Weights of a small transformer language model.
Training: a variant of Muon for these matrices, 350M tokens, 10691 steps.
Each number is 128 + 24 x the weight over its row's rms, rounded and kept within 0 to 255. Layers, rows and columns count from 0. Numbers have three digits each. The size before them is the row's rms in percent of the matrix's.

# down: layer 3 MLP down (transposed), 1536x384, rms 0.0765, rows 436-564, columns 0-47
# up: layer 3 MLP up, 1536x384, rms 0.0807, rows 437-564, columns 0-47
down436 095:153120150123124145152120118077114128154146138145111111090121125146131153150139152104138104158173174122112129126105095120139120081121122138194132
up437 097:167180145107121163157108120142138151140104115097082187146162149135146169116104120121137132125142134164138166120097122166097086134100116134088129
down437 098:130123113144157173101132168073148128126070113105103133170124140161152112132168155132140167167152112136104140138073159131147116111075174152160097
up438 098:141130063125151083167082161135113142154089109159152123133142132109144107140097134075067089122130124136129133092110126084157116118136126144132131
down438 101:126116089132143138130132146126117138122127101115175143136146058098141132180106175088122101137125149122112120087125124131152106124113173134136145
up439 096:140148108132116106143132164082110138147114128155113135171102180133128154136126145116095088135113106136148126138158114112125180112157135122146122
down439 100:120134131113115086164109105111126136142160151145125099154106098134073147158140123096082149167141127091114137130103096127147163095140141107158125
up440 098:150131156180107120119150084092144135101148090132115166119061166093155129100109113098079131122163118162101134132115118142073122127105113154148145
down440 103:113170120139133123149133108162075146112151132119144134125101094082133106113118114160183167084147152206148092143120114096136158138147148112133101
up441 096:157119137106144152086119093142102147124169103140151137130138131125116089129132165128102108108149134133179128127133111159159137141093153123087180
down441 099:111099162115123121133133084123116165129103144110113160120140126144089123135152117122124160139131114118132121118148137135098123109166136181066141
up442 101:152124126092146122136146142118144126101131183155138121132113127169122103135134146195131113096148106142150162120160109119127125120129133068130104
down442 101:105148129158130159152131128148135105125092081145119160146126112080076087150123145108132169105123085129138131111176127114142112171114122159140077
up443 102:125128120115127152116163137113095133116143142117127132159125151126127124124113091157098123122145096139132138109164112131148114117082114128133127
down443 108:136117136110092104150155119102106142199132148103152103115126110102127125109111131138176100142117148140135162139125155067164168136128130138093150
up444 106:099110142100127107119145104126141130133088121140125098095156141179081149104108153108115083124151164139136136095100154100114153145145117152161141
down444 108:106125140123116147068158096146137212144135143140119145148127141130136180152129128140117075125133143141115111096106136126103126132182122137170079
up445 099:129131105083147154104125154122104125124131066123134144151151135173105152083163136100145114114179132150155128088134118144114124142123115105135124
down445 101:163147111164124093148173147126135133136114127123166108130138116146108127117127137142128090102159100132137166146144133113158120139145142122107161
up446 092:108143086098147137133122162166108125115098135153142106120164144150104079137126137117158128112140122131095097091097084137117135149115145131105115
down446 093:117163065144142168144154114122103118140103118122129084115100109149133107094123134134153149105148088113119125097143100103134144134136172163125170
up447 098:134167138121110088160134199163129114108115105088126136123123135161135114136135130116107117112129160134128103152115090157116098127141143137093115
down447 103:139108177139144122105148114156173127158128136135134148135127160108134122118139109090127156094120131108097147064095144164082088095109133143139134
up448 098:095131122164103143108138130136095170116123110129131181138146133112121141131116140137146175097152154162105148179133115148080086107128127140128119
down448 099:115160132148121160123169122124154174104118108113091076109160116160132149155149123149109166085156158091151166138101123201096122104093126119105117
up449 098:090162118170113119129105102112143124142101137066132160119176164152146114117140129145149110107090136154122095075113165120130187150128130121146122
down449 099:134080122150128112150155058127130128128132096108097164115112168135138136132139123166139116121095139087132157126110164104116146156095132142159166
up450 109:096094111169106131118086145129148128136080108117088124103151128131089126163121157102145116115134113121126127159125074154152128124139145141137125
down450 102:100090128130120119062133100115170107136126165115117138047129148085152109163127145121078145122108140121134143178090122136086135121162126143130108
up451 091:095158123073127149113125147099160167118157129145144163121117148100132117158153101126077171093085098133124179156148123144137143149126161168145120
down451 095:146087111110138151129150127162154135153135136138115185125120121140135122118142095172111149078115125131100107140122146146110064111151118144100143
up452 092:121098142064149133094115136162125138160132139143121141146171128145090138100117176148119147103140160063116147127139134116160138128133061131126113
down452 096:104091114078093120126174103121155190154114123114134113131119145127117164116103160133102150200123156130104141119147117128106099128102101131141143
up453 099:117149171162151102110143120122107127139145123125126090093167092154101107102124118102119144129126132125104130118091133118148130123113179140187151
down453 102:162120150146120142098135113137120142104161125103104106115132119104077127126121149108120156133097141153107069107153127129136156104112123126087146
up454 096:100145074104148148182098181127161180117157122118109121147130099130129141133135119125129130157097131146151130130110145126117072113166109133111143
down454 100:134087141144128139149151134134136137136183160122161122144141150073102112162149148132139104142114145134135097148123113123171147165140120196082124
up455 095:135118121076099149098128119101154121113121145121067100135104178143129067146069128140113098129144119119110126136149140147128164108098128137125171
down455 100:103146148126157162146148142125118124091136128108126090131150153165129141170120113179150098098111152129136117124150147141118157087092123147127112
up456 102:136134093101155088096086121140081135184171124117139093123138114133120080143127130133131120144153106146122180157089119091116160125117137099155119
down456 106:131148150106129115130127144146070111099167162091107117152121130141144125132125095153099116105110142135104137110144129098165187113080121112149129
up457 097:141125159148149110125140132113100145145145166120134146135093075149162161127156114102079157112098166117094131135152174127130104139105154121139147
down457 102:131145121146149133119108152106113155103120115119118087125143150095127083139110093147146125131121134136143147129138101168149099138072109139139145
up458 095:090149130116118184169158156107161101110124156129138084152140108160112102137124158101083173154121138141111137114155126142106082172174137118168131
down458 099:145149116146115147140121133134141119174181100105102118094170151086134117180095141106110120141108143100093118129125114085105154157148130095153101
up459 104:155131117150093096128142123137158136088135122140098156155088123110143125104110105123109121122103149092105087110129112103131116112100110127129123
down459 100:134111093144175127088166104151114117143123123094162121110122147116168121144149147166133116123107119115122118100110116099156160146152125156119110
up460 104:154122081143111133153098153174091174170110140102130162105103138146118091119123136140121101132102112133107142111117144113172118136121097121165125
down460 104:123091112135133101191114168125140124127140101075145169127160137152118114146136127114108141081124129123157109119159085150133126161177112137121123
up461 099:126121139155109162153124171114153144166092119126075134138137156096125058162147148146106086083159152141138145152114128134114127136142143158164109
down461 099:138108090104117108102155143118115163101125128113163128167127168116153145133124116148148154115165147135152108126104137116159101116083153133103145
up462 107:108147089106123110089140103110114150083117145149140173124169165114145125126150126146148203128137071145094115116174154123084156145076139156139179
down462 101:095112132145092102125085121157108112148153133140111118112133085125117120166089165095120101152127167123132139120114110103095103108117114117112151
up463 096:118159077155134137094116178149130162101148127127124129180088139143133121170133123157140121165130133106144116139136159133131169116139145149119143
down463 093:081130128150117123165163097164155099144093129125130101134098141125082094116069092173100142112135168151114135107112125090167126121129186115109136
up464 100:119138133119121086151132157142134105127157124150142111144117120102143124125153116108076101107128170136138123131122155100104143151135118114141109
down464 104:120127129114151112140145138131138141093090105128166128142145149146102117132140154114151103140135125141146095127133112095136138132170115127074115
up465 097:140141146161135150139126146122171133108118108189129114121155133110066092132109125129116106125140094124155136114133100137145105125149105152088120
down465 092:120151138147134085105157117103132123155171151153102089146091122152101140099108124090094100158103113126178135111135118161127162144087148113082120
up466 103:120115105119167142144139116090136120088118145115149120149131129176140156125145155102103156118106143097130194126112178115142145120133116138125120
down466 103:141109117165088096128138128166147137139147106098098166115100117115142149101143125121099140169142149145111116081059104133148163119129098122123089
up467 093:092113156085137097128139124166134099104193128147114156116134104135110118107143110156089082163162183146167102104086116121122124157143098113104116
down467 096:113165140176109088147138102115125077140155145123127118109094093139120106170107126100112153094097099151131162110139143112132143075089168106120126
up468 104:118118124157123110149162141151149120115086104111144121096184145147128141147131127104120121107114165160162130121090153097122129134090145140097145
down468 102:121150127191134091131155173116126113099100178135107103115157128155129134132124109106136134109132112117108160156097148162137111117109088143123119
up469 102:112081130134108146124157110135153149118124118133140188116137133144162122187121098101137126105145111133158175100132138114160124124111138091119123
down469 104:144123160099146152105110159147102154168148149128106139133124113084105125131140105181124134191144113152136095124204138116124135124114146136130111
up470 112:139150128123106109096121094155100122118142093087126169150170125095088168111143162097143120157139067119103087137116140135112131168127150126157146
down470 105:135111119126138117114098167094104089126141112157090122124157134154135123079128126125114132099130136153112160081121188104121119174096088125150148
up471 104:086139084149124102135127109144122146132141165166159132146128136119175104161147144085127119158130109128139139096141142135137117107130111139099156
down471 099:166101100131125101119130121131134101124081125102101134164104120148178103113085157141142134140154123065094149099149091097127136140137104162117145
up472 106:107133167142107115193129083121145122122159148119154111124138126140135128167168090178108095164139174129170117098165077102153183107089133130151136
down472 103:140094107158132132110123114179157131137178165121118124114088068172150215153102150130160126126124129161150149159124151117152109122099110081190144
up473 112:133141154095148095126155112106120115101116122118165088133147148140120149142146110097127115162155168114176142171136117090151170142089132193106146
down473 104:079107107106129113140107127161081186139138111124158107096140102112112086146115123125108151153121123131147127077117132123136100140121097141121089
up474 099:130129141144116138102137112107107165164110122087132138097164131141128128163114113127138115129150161128119114105131115124170147156104126154132152
down474 100:107126106140155111136113085133126160137126091098135077151115125142149110121108142134109112134145116090126161108180097099108113132174143141158116
up475 099:124136150115160140169102130107152121126160133100125113145114101121111129158112115139070105107164080157162090147114120086157117155121163127126121
down475 097:128155205129130130127163152131117116151130123113153146147144117117120073162146136097133128083095109153117127166147153150135130131139127186116140
up476 102:125126134142106133150106127131170110113108106100128168106136118180145158140143198098135137145160112109148115126133089094123140129153125089114103
down476 100:125141092156123117135184170135127108175126093090135150124163102159120147095141158150096159144140089142127130146210137159101149129118131121168115
up477 109:167146124149138115104094111140182160176122073065143138156112165153103107168175139100151145114186089108120187170075095139117132138162119116129140
down477 101:067186098171164110109095122139192142147134110141122155117130106147127127130142145151168098110138107134148164142088111085117122151167138168071117
up478 101:179159136134138183140114152162126115090119065177131106113127183103133092139105129172126088112126110151156111096126155098133137124124119158127095
down478 099:142133105139114138133124123110166122156165070087107092123121141128163162137130137124106134123100152138126132086130163109173137162160153152171105
up479 109:112118135165116125143102085193124149144141122140092085084133121131134127084132163132136127130136121090113161161097159104167170099089111115150136
down479 107:117149104132123151095132151094137122125121148159106128147108106100188166098088125128110105119142156158139150108148153158126139123101166131161145
up480 102:166162126114084132133137145130100187136096128155149113131127138124114150124149145117147122120129150157077134130136116086131080184102114116097133
down480 100:128094104104131136127127162130124170142153158125145092127134112106121098173120152179106149146134178154114135113138144149150086141082094111180099
up481 102:092101155104084116114140127122113131140158129116120133112139127119069114123141113162140098154101133136088133137168101149127130137171116126172137
down481 101:157154122141140116106126139115182111102112144109169103125083213103116142129175131114143157117152139109105132107138121080131144122107146100142134
up482 104:097125158144085108153113129147146111121137111151141072109138125152172166134145163100179163143126092091120122143096148139116146117116104140097124
down482 108:166147129100088086170118145146113112143148130146153131082137119095103123107084114127093114121099096124110184099105139157147127151092144162156119
up483 101:149143128111125128124101134125152124085142147138065114121137104146123126150121090184150144152124144150111107090140176112153151114110108113166116
down483 093:160079139108110118159111126145156103154133115115115096128103129161137103131129166152143116132153177128127165164142152084103148115142108136105106
up484 093:089147138160102148093141096162042113141137151101111120131151149130137103105130175157175099153136125133159124154109111096124141139104169164129185
down484 097:101131118126130134150146154155110123092138133097145118173137168136133131124111099173095118117088135147150114114112158112123119139088145136075082
up485 098:099145140124108136156095105118099116130125125133111138169048167134114128127145091095093123083143166139132140124114108191131152130091136110141145
down485 100:126153127130078153087109131174098141095116147102156101143094121105112086155120092116087078118107183105136093124108144140105138133110118102104118
up486 100:126127116083139079094105120148149155131117106163125108134156111131138128149155112170110212094139103097141114152104111128109145112121109113153114
down486 095:174159116125141107129092116135100148135133163122168118104111170105122127137150077157138196111155129130144126144098136102136138117123100110115135
up487 092:121126122116156149135162144144144118150139104200167123143173113119075135107165125106106147112116087155143133103177137109140148111154150121122101
down487 097:144109136143127102135095060089159165150120112085112119084076140133127139115177115124146143138094138107122119114110121124096108116119146129112119
up488 100:089117115146129123123143149138158163138120129101081149142090097114133066105112130127120130119092138131083169134183134117171162172139150125106152
down488 099:177134099143118131114182102142167096166083129119148155141115087113108175106118112104115070146105166110154113117135128110150108128142120140101140
up489 091:127140095157127130156118085110119095157118138116108122145143085143136132136130157166125091115144114119144144120134105163104116120141123145108136
down489 095:119125100127139137156127082126120103136091172131136139134156099128104132138137116180142076119148132106159112145108136149140089109166106154126104
up490 093:164116134159134121106098126134118152114114090138123109131122117107113142161133121126140120129163112060185173097120127133151119107173117139075144
down490 094:141052148128103129142137148126147154116089159111091135121140100140134099140130091128128109103162060130112137107152070081128165096142132123119097
up491 095:152138141149122136120141135116133068094167121167116126129114137119084129086169135112092099150096104108061105088105096170146114138154139129156083
down491 094:126129151162151128120128119139136058137130114124093128144115117117101135153127125122101155100177116108094110107125159154155142142132102142148131
up492 104:142115115133099157117092131109100160124090128114144120106127146173137115155092206117080121132118133124134121106070133164159119136153142117112131
down492 102:124113110117149121103122135128132133139131161105109083122117113140117138130142152138085121135100162136088125072083094174158149144127125103162144
up493 097:166136170116149099154163069106111124117142056119125127135150158093083157146145131143124122127178157136138125146120153160113099126137141156162155
down493 099:159100166117134160134132093146139143116132136123129099130139170162148140142138126165108126124134190123089128102138115081110119132135110131136134
up494 104:096131137149084097112130113154111121108168089169167086120138109143104134162138093146118132116125134087118107135084091132125039129153100127090145
down494 110:127131189146121129165132142119088160143119094171145117169114122105118110115123091140116095163119122143145126190102152111143112133123075123140140
up495 102:116112108113098115123078096114127139076137113109118150170133125173146107116140153072150130151167103114138073128143118110152174112137115145190113
down495 100:132141130125175110095112138108147087164122159102126133106160153154131136128164145126120138145113120099185135158160131138127130129136127131111149
up496 106:102144121146108150172136117116115130141098097131088162191166128148173156117143137102133109136137134142101136121146106090138127123122153139173103
down496 097:141111078164126148181137145108095130089109158102087116150133113152166120122113137153095110154111140138114123129105123103139100077109138134164151
up497 095:137134103145154106117132131112116095160145103145150130097128136167099142114154179129103136174113158126104094162171148123144092135117101148115127
down497 092:207114162133153100099160162085108099093127133115170115144161108145144082091143098116102122161122191122110162102145135085145124123153088161136161
up498 097:146101151162138152136146087102092113136164105095165167146146137145100154122122109123108172114142148101105123132119132148152144181148134090080164
down498 100:152102185143139123119109081156124122163141141130116066110131133158122125103106146129097123136112183097126131083100169163136124161157107134077116
up499 097:109149131187094146099140148126107156100178124116133121159121147146116167137138111123087186151106134126112145119115120121123111115150169126132127
down499 095:129108140098133108138126116123108152140116097094152152139148091131104111089120160116129143142075108129131091167123121130097135120136169157140104
up500 097:134115137127160139123083128123112141113121115147170144151109120107119121122104082110121129124152131141123125145139123124083135132129096141146148
down500 099:151143114082175139109139115103112082072136099089116112118142114131170132104144128142127110134115130131150147117111141118133102107090098134170164
up501 107:097113111166146151132151138113145152127085149110136129149116148104085178132114102143132110113128170123149164129111152155128117118121153128186127
down501 103:122078108136090116134087152125163169144115138146088119148147138122148119157133161137121173118093123146160135117112145131139108153132126106142120
up502 107:192149119147130101108150131164131154133121097126071126130165170118112127138135161144150119151151146131155150148126113101154157163111126148110158
down502 109:102080130110150184202111123119172132138075125128163131130125102143099117128149098118117134121080122151093114114115128161101099125106132131099101
up503 098:154158156105126096115107156152125091147148106165165104121138155138149127149108128167109135145160171168113156147161153133133177138095124163107128
down503 098:128118157162136145085148163115063129105118091143155112181118108127147106113091109153090113176086135148127134136111126142117138129142140189107096
up504 106:098115141132127133171158153153161155132131133176131095105142142112116133132113144100139160092113122113118136117148083138160122134173104111127140
down504 099:122126093073116149144102151132118091138117161123154111159149131160102127150125150110131147117150102123123128137129117131138136131118143159184100
up505 100:130146141175133092119098103143090124124122127106103127130115126153165113120113129122091096111168148101146150136136121136145110116131134142142138
down505 100:124145121156114083105119165129154098136133116109119122109091138134167098142102107130101139104148132122142134163116155138137060105104129150167115
up506 103:131150089117108142104130136137128142143151170111129118121123121149152107127138140095111153116135125150127102140103120101118126123151124099125146
down506 100:167159118119131083149116117142103141131097177068126152123121131118143128094133102111132131121132108140127108142137097146110156128129159156154111
up507 102:140144151192157127132109102108133149163091154152050127132137114142123112142152120149158143193117113112150150154075093150132140135126091088128153
down507 106:141148120183152129099148129162099175108115128144117134067127126163118087119131171139130099135160114162135098129107116161101088095129155063162145
up508 107:153120162096162116111100069170175138148139140142088156132100177135141140162168163163168099127132182153126173109141125125125106124160113149123119
down508 101:127116117071148101099147101159123116116100125131133138156129173150134139095185089160149115136119136101143155100145157127152163108138096136118124
up509 100:118071139163153124130152164125144124161137152148098124175116112055114101089132130118154125134154143118134140135149105109127113117096121120155169
down509 106:106133132110128124155108141122157100144120124086138097144119142112091103147100139130123130093134098088129133139129090135135107175151090129139093
up510 111:130155163147139085142135128150110137118172087104106112111163088126154149115115110137127141089106142111119063157147125111153097148134134094085141
down510 107:126100120133142128132118139145094112147137141143109108167144160097133106160138137142143147112118164102110094128098108168157128111123132128154094
up511 083:086147149137112129126131140142140180118131099131172156093151130147167148130118129168146145105128145104127116138107114095145107119160100112073087
down511 088:136101135108162115125135106130082122133136108120176117127120153118160105096114079146096123123133160133123159114115140115126134150103120132101150
up512 098:157130113175106110161143088110105145110119136139091124129117130117139106135170162078139148097130119131143158124122113158136159115163158167151133
down512 101:150074110139113107139138140155062183106085116123132156122123131105140072131133122094097145123100117141125117106145121106125135130128123180160147
up513 106:141155126125159098154119134124102079095123135120090081137115116144129135158116185118123116134199083142114144092144140134129082113127207100141125
down513 101:128097116149139124140110184127176156162122085108146122141152153129133103046064138135138106128124140141104123110171100109137110096130160132141153
up514 100:125177113146127162129173115126140144149129152175119150162117138045148109090119141143119105185094145113126135091092140162145127174127139118125124
down514 097:145124104138125156114100122132121125105116168137133098120134140099128150144128117122149156128152118086104124155101128145144136115116153130139112
up515 095:142108114143127101142113109124135135097113145165120105125145119145131139140150148123112150122128098109112114129097133163128104124095109177123131
down515 095:107104099167086123157158136125059106132107137151141117139155112108132177128121129137174119149164132134126137137105119164131130149110128111118156
up516 102:101156104136138122118110141117130128127143152104138085114145138083151111134100125115150134112129140132168110109129124109106136142154136095134111
down516 103:123087121119112146150105133129103186121151134164094156084146133110122135138134096136138170138138119117122118150141157111154142084140124133108128
up517 107:137144141090124158131117132123125120146132136091095098071143172124145130155106151136148160097132100137113115146084111146103155137093118127146106
down517 106:136151104133145168098117126115151115114116165134120118120137098151130113119082159109137124100126129132114159181137120072125134100128129097141131
up518 097:132126137150127111156089146119129122125142173162134103155146114087116154165135150138147143128118146149157103148138148148101135151105075117138132
down518 098:174143121132180121167097199114114143137114151093142161134204129099117143100124153111123140162180153168175086140131113093160115097152126151106143
up519 107:115147098169119150147128132118116154143142114122133136169139110093109091093101121136164122106141133104118142168079185112071131135111099163122115
down519 109:124106142121119146145104105134159105137110116085112134123162135089132131118138134143142131166144121116128123097118148120123169137161163131115094
up520 098:141102114168110128132146083114107151138152125116143140134118140157104149135078137079120154128095106121115128128165111139123188152161157116104132
down520 098:148116095110165132131144081122134157143125153130161122142076140118156110080101171093129095111159141080118133109147168157127138108164122123151101
up521 104:133115141120162116163110150113126138152154126138145183137104155132075128135172174106099122149165121116140126110110144143106128126120135112179138
down521 104:151135104140102101186132169137125111097105103122126152112126115100098097130103198138149092159125137148151181109123118129146094122112150121166114
up522 103:128121166138158118146129085142149099127116093132123141082090138170113178114130125150115109085093130113113089147133119113128142106097123104164110
down522 103:128134128105167133118103121129149111115108135147121178163084163091184179133113144127126111081098107150119133139140126104119106094133121174118083
up523 092:128089107149140170138127125156136157107186135138078133138090119111117138108118136124120178138111113115126122149143078123171175109075116135146123
down523 097:116140109179144134165104100178147154111139122127094125105094136141085109136103112118171147091078103144158130118142085116159142144120119181159149
up524 092:107089092143138138096097116122193150133099147153094156135144095137142093146107097139095156144120130162126094095124099123114175124127153188154129
down524 093:106119128193120125077199132169121167142107179125132149147136126110131091135149123150091059143156155138113125133102101157131159144167171152136141
up525 098:153113130152128184093157104142116140183133131142123150134133135117131158125111153082169129140143157119151109088125107096164119133114127101113082
down525 098:098108106184125104111128128131137128128080094127162117103102104095101117133079157154141076104119131127151162152159106181084129119141146120150133
up526 104:153090125154106076102106157096120111084126099162069100135116151105133153111114144094137143090183119125149138155100142153116107103094118151117128
down526 105:145125150127139135167119124128167156156134102134091110116143128156153118138128137113144134139107121131138152150175145181119127127115107132134122
up527 101:105162126165115069134133115163126117134158106099118162166164136107066121134099159116096145188132180133120118101123135113158118145074082128143121
down527 107:087110127128120146147165141120136141149164114106143172109134135124083125108120143111065170150107132128120111145129105131128090139112100144144120
up528 106:150112123141118140152127161124163155182133122153085109113143125144111154132121133096140106118161177088126128138110150101164128166160149129095106
down528 103:173120122155152140114161141094137184118123111119117094140116088129107134116122124109148115109171112139127127096118076118147122111150127123099111
up529 102:152124156149107093076149115146133127144120144151109153157113107137139121089131140081136147144106108151129127148122145140082111104114112110104129
down529 105:153119165092162093097077103130083135121129159115149111113129130128119143118127083137131095080120089156179180147131096108106127151138134133158154
up530 098:112111121126119081116134108106134139136140160115079093131136121108136104098122124148129178125165114117136105169120113117129149143129123140174079
down530 102:131163124172117164161176078148126174158127101167117093089140154095100120107128109130127103097124146119095152101146167106116127195136119123124132
up531 103:134157119111108136136127100147096138123170137146136129129150145113088098135141130115168123141091147157130124110143124139140103146091135171141113
down531 099:165128149102149105150133125109143156175134168125105121106109112134097173143103130099116153143147091108165110127114124121078116110133117097138136
up532 108:165137131131098130132163116161133127136133141144144090175149149133147104143127110138127135138150118130122160156135111114173099123195176125118108
down532 104:140138102113142082099131153111124136081127145133147146095113115119116094129138121110124149157133144128096134155104111122154160092135141111109121
up533 096:095135151135166139176139151106205126133150175129170088126138149172145125147123145134129104144084130153121138138120138112130069143162134094132135
down533 098:117123151142110120162137132138099146132153131140129131139116146142126146093157114136157104136113204143128147141158157120118150125144152175109182
up534 101:164167167083096131114112120141093107118113136129126169161113139104093164111097104122121100050132140146134140150161147171143160132124167144113103
down534 103:138133159119126099135150084138113174118122119158159166115094163098124075159097130124111142130136098119150149130124107133132129142142118138117118
up535 104:152119129132149133168093125138142128137145086124119128137136137136092143103173103122173151115113156104091137129142132080150173127133135122117142
down535 102:140132114094095128123120120142131127151100147143153129124118124123162088110186159180110150139182143112083130120126140110079090129155179146123095
up536 099:117129127144125144166165124128129107106128171118102128100112107126150138158104170125107164095151087090100167140160154111090115117115154119137109
down536 100:107130104146101175150098098131165105088160083124111155154107130156111127114095144114127191102133068104133148138142120149074130129126142167131120
up537 094:174133113115117145091126116143089148157096138144145154124122087120133135120092135142130105119115121110085142157134107160111110126143133109088144
down537 094:131124174122157179140167099118108132136093123148127078126106137118154148151076140093094148138101129128082098138127154156136108128139092133130138
up538 101:157167146140108130143114153154094169138166143151131144115151115126119127149155130121141109130148096135118133052084118099150120184129146167113123
down538 100:129124177083132087154116126140164120125132151119133122164129141158080117147119127085117122153137131132100143091091121162104098148156139105134114
up539 106:135104127131116149111117154137129168129155127108146164090101122117106129063132116099090152089106121140153120148090092057150099142113136143109115
down539 100:087152128142122146152080105120142125111113118107067139121113095148119134058153132135096119115112135116140147115107179147122050068160137149175120
up540 098:152155123149167132132109147113133140071121140134137155150128115146100104131143162131132110121122128126107125110133121128137101125118148105139130
down540 101:143136109159138130131125162135146130196137148172110107101099075131104119085126150155173121142090182135111127104110152095152121098121102114162132
up541 094:146120150118134084131120112112142101154155144116155144124105112156104116159127140161140135115144084113116096121166065123106171134084126103114110
down541 096:098149107104090090123108130116108078155154123111130159133138106117117152122134105146112101132128152166077097125163091094116100134151166142143137
up542 100:149132098144120114119157153080129119108119124151103134134153138103098161138130151102115148094115117158145114138126111091110152160086116144155126
down542 102:167136145101140159141142091118121071134140160136166128164127116130114082179142150170179107089128135155149156138077126119109116156142121143145095
up543 096:107114112120160118138140157121108109147089103143155089169102140071108096130099157095116109133116128111135132131203133143094179134131109163103110
down543 098:127125127135108113099131113141141148098111162097145093142094139146140159090136160122116124109122154146135145135164141137148146092118162096148189
up544 099:103111115116093134128111133155094160175111088129157125166148124093133137134113096076075100125147098039145207132173092091145092116100106121159138
down544 096:143087136142166128122127148117149120126121128128113146147143134175111138136060126165157093101119092071172141126166133125128101126074178136068114
up545 095:149125120103168196122112110146071124168119104125161173127121137113089168103140113141140144094115115199138133145132164112136141136146140111123133
down545 099:146164111139134132127117131164107111151148119088127157106134169136155111081129136169142100120138118123130101124160157066121150089129149137114141
up546 097:158162129183139135120129125115139135102117166074123126158178099154151117139090137149168114216133107119115146114109132111105146141108125105085085
down546 101:130132143133172108091137104157093144150139111070175130164118179075118138100114149084108115153130108088100186095155122089139113170101155159137130
up547 095:100124144135128168073156141090097144106116104163129151101138146121172139129117179094155078110101142083148139186138100158183162138116134125073128
down547 102:113090080167132154087145111116130122117117155138151096109140175155139116145126119099163080129167148150159146222179134157120105139125149113094147
up548 093:155129127114161149163144135174114141106103128096131133116150162127115135168168137094116106154094104115143086112126117143161100176122160113150083
down548 099:113152112151130118144122073096112095146135161129100147092090145153178127149119109133157115119157101120113112159140114157085100143118136113124109
up549 101:115152121112153141099095139107145107104135146139139116131109125155108127127146189173143114142103131108107125126134108141126130168146124088114096
down549 093:137149110129095071122137117139153141131160100121131097136123123151156129140149137152115122150123114150112125092126112141119149149107120117136133
up550 096:072157136130149118123144146160118109136086162115125165163104137163093096104113130108152160160094152128093123138182137115203097148139153146138117
down550 092:074153136110160103125139126096125128134133128099131130175122190094119083143138122183102132154116107117101168101162116127124161114113142070131136
up551 098:149129119096097140139092124143145147143098157132159158123132139133129150130135129136105122151162134101146139103114111107115084116092147083130126
down551 102:121140143159112103103201149169124113128111131175104125171138145178123136115105127112107123083109133162146110157110108058103151155135089132144077
up552 095:168124089119140156118118088115130132104133124115128111106117130118113158116147143121130080154131140109117188138157139175125107118102142133114146
down552 095:153113110123141108133113121112141087180135107109128156140126115109117115115158147123106115163091169129105200115117149165111120111130139126118100
up553 096:143130115178078086093108114174130119112130101112110107111147129093133109117088150164166177134180142147144131123169111108203168111138128151098138
down553 100:150126106184117097127127156146114114139125109145093142110109144091103089116104145153136129115134109171158129078195119129172131126105125092120119
up554 098:134114119111147110118087116129112116113111171119119139126123146123125123159128138125085135110140163109108107130134107167153122100132161086120135
down554 099:093119100122102135134129158119133161150150166134138169148139104179120087098132106110159159133107159156142124096136126157120155127176093095130108
up555 102:121090137165138157122151115130090124117141160156159161148108139165131082131104127135104136117079150157154143139144083141113125135127130127160136
down555 099:144107118143131162111119084142146132145116144090097139058125132125168148169134148104116120154122141136107130129102108143129122140165151112120141
up556 091:159138122091097142126166115095165117159112131130086123119143093126132156095134124144120138151098160113145124118140163127120130114135085124137140
down556 092:141153131147146120132169122103114129176111134146140130149101131116162146094142087167142143155127160111185154099128154106106121122139093106140157
up557 099:147091136134122130119115119139128144133141149124096112139176134145131157114114113130103164108104130098131160123103117136118145144114111158130185
down557 103:145112125137154139141113157106137131111081085096169122096078156119128148127147086138143180150113127112152154116122140088110142135098173107133122
up558 108:136103103113146130117126155119136139136123101104150114112163153108096130103089113070154139197109118197104158134065110106161138133197119146113124
down558 105:129120123050121163102093137139093095160135122158147155137115104143112123089121144122152145170157127134142127159173098129156140144117138137134098
up559 097:133154126149166134128114099151093157148124148135061157130111078088133113129128180113148110081145124145149089096177113153121117083146116152153129
down559 097:140160139113118166117197091143102138140123164085116091153151116141115130154124131127101133097123127125148102079086091110130148084146153141140109
up560 093:108073146118127124143120116136159120137142133127144126134136108127127083111128103141142137109079156120147131145146115150155162108117149161132131
down560 094:135099122136121174111126127171137128162118142159115171103110144065105152105117123230142134110132155177073143089106169101135187139138161146102093
up561 100:157106112136122084106136087107120106093078132132114135158143057131114075116152172140141183102144109093123135149075152133112119144131135106125102
down561 102:164150115174150063131169114106170092140128124111144127124128104107139150129122077091154119170150119151175132157119099140143125116116100167103097
up562 099:110123120124116121151098144128158103135123129167149099104101120123092130161121174153140082100125107154120158116149173158116113091131117128100169
down562 101:114125147146119123142147121120146063109133147177136119135098143170132129110142145128164129118127155148111152118115133160107124105090124171124159
up563 097:102105102127123131122134121121122174144100100157160129113118119173172168177132141143090151130148105134113111092116123120099104095129119120132170
down563 099:121082095120156150137128101120140139121135092096140141137121130125157179141128098142128105080130141129128134130171116149139152158153130169132110
up564 101:149127120096110096148122109138147161192136130118133136112104131140117122143140127139149141125162155137155120090108170122124113137166064078114147
down564 103:089117098111153133145162106126124164113146160107089077125142128122148161123135200133133119092138108144126133150095138136150118100132115131138103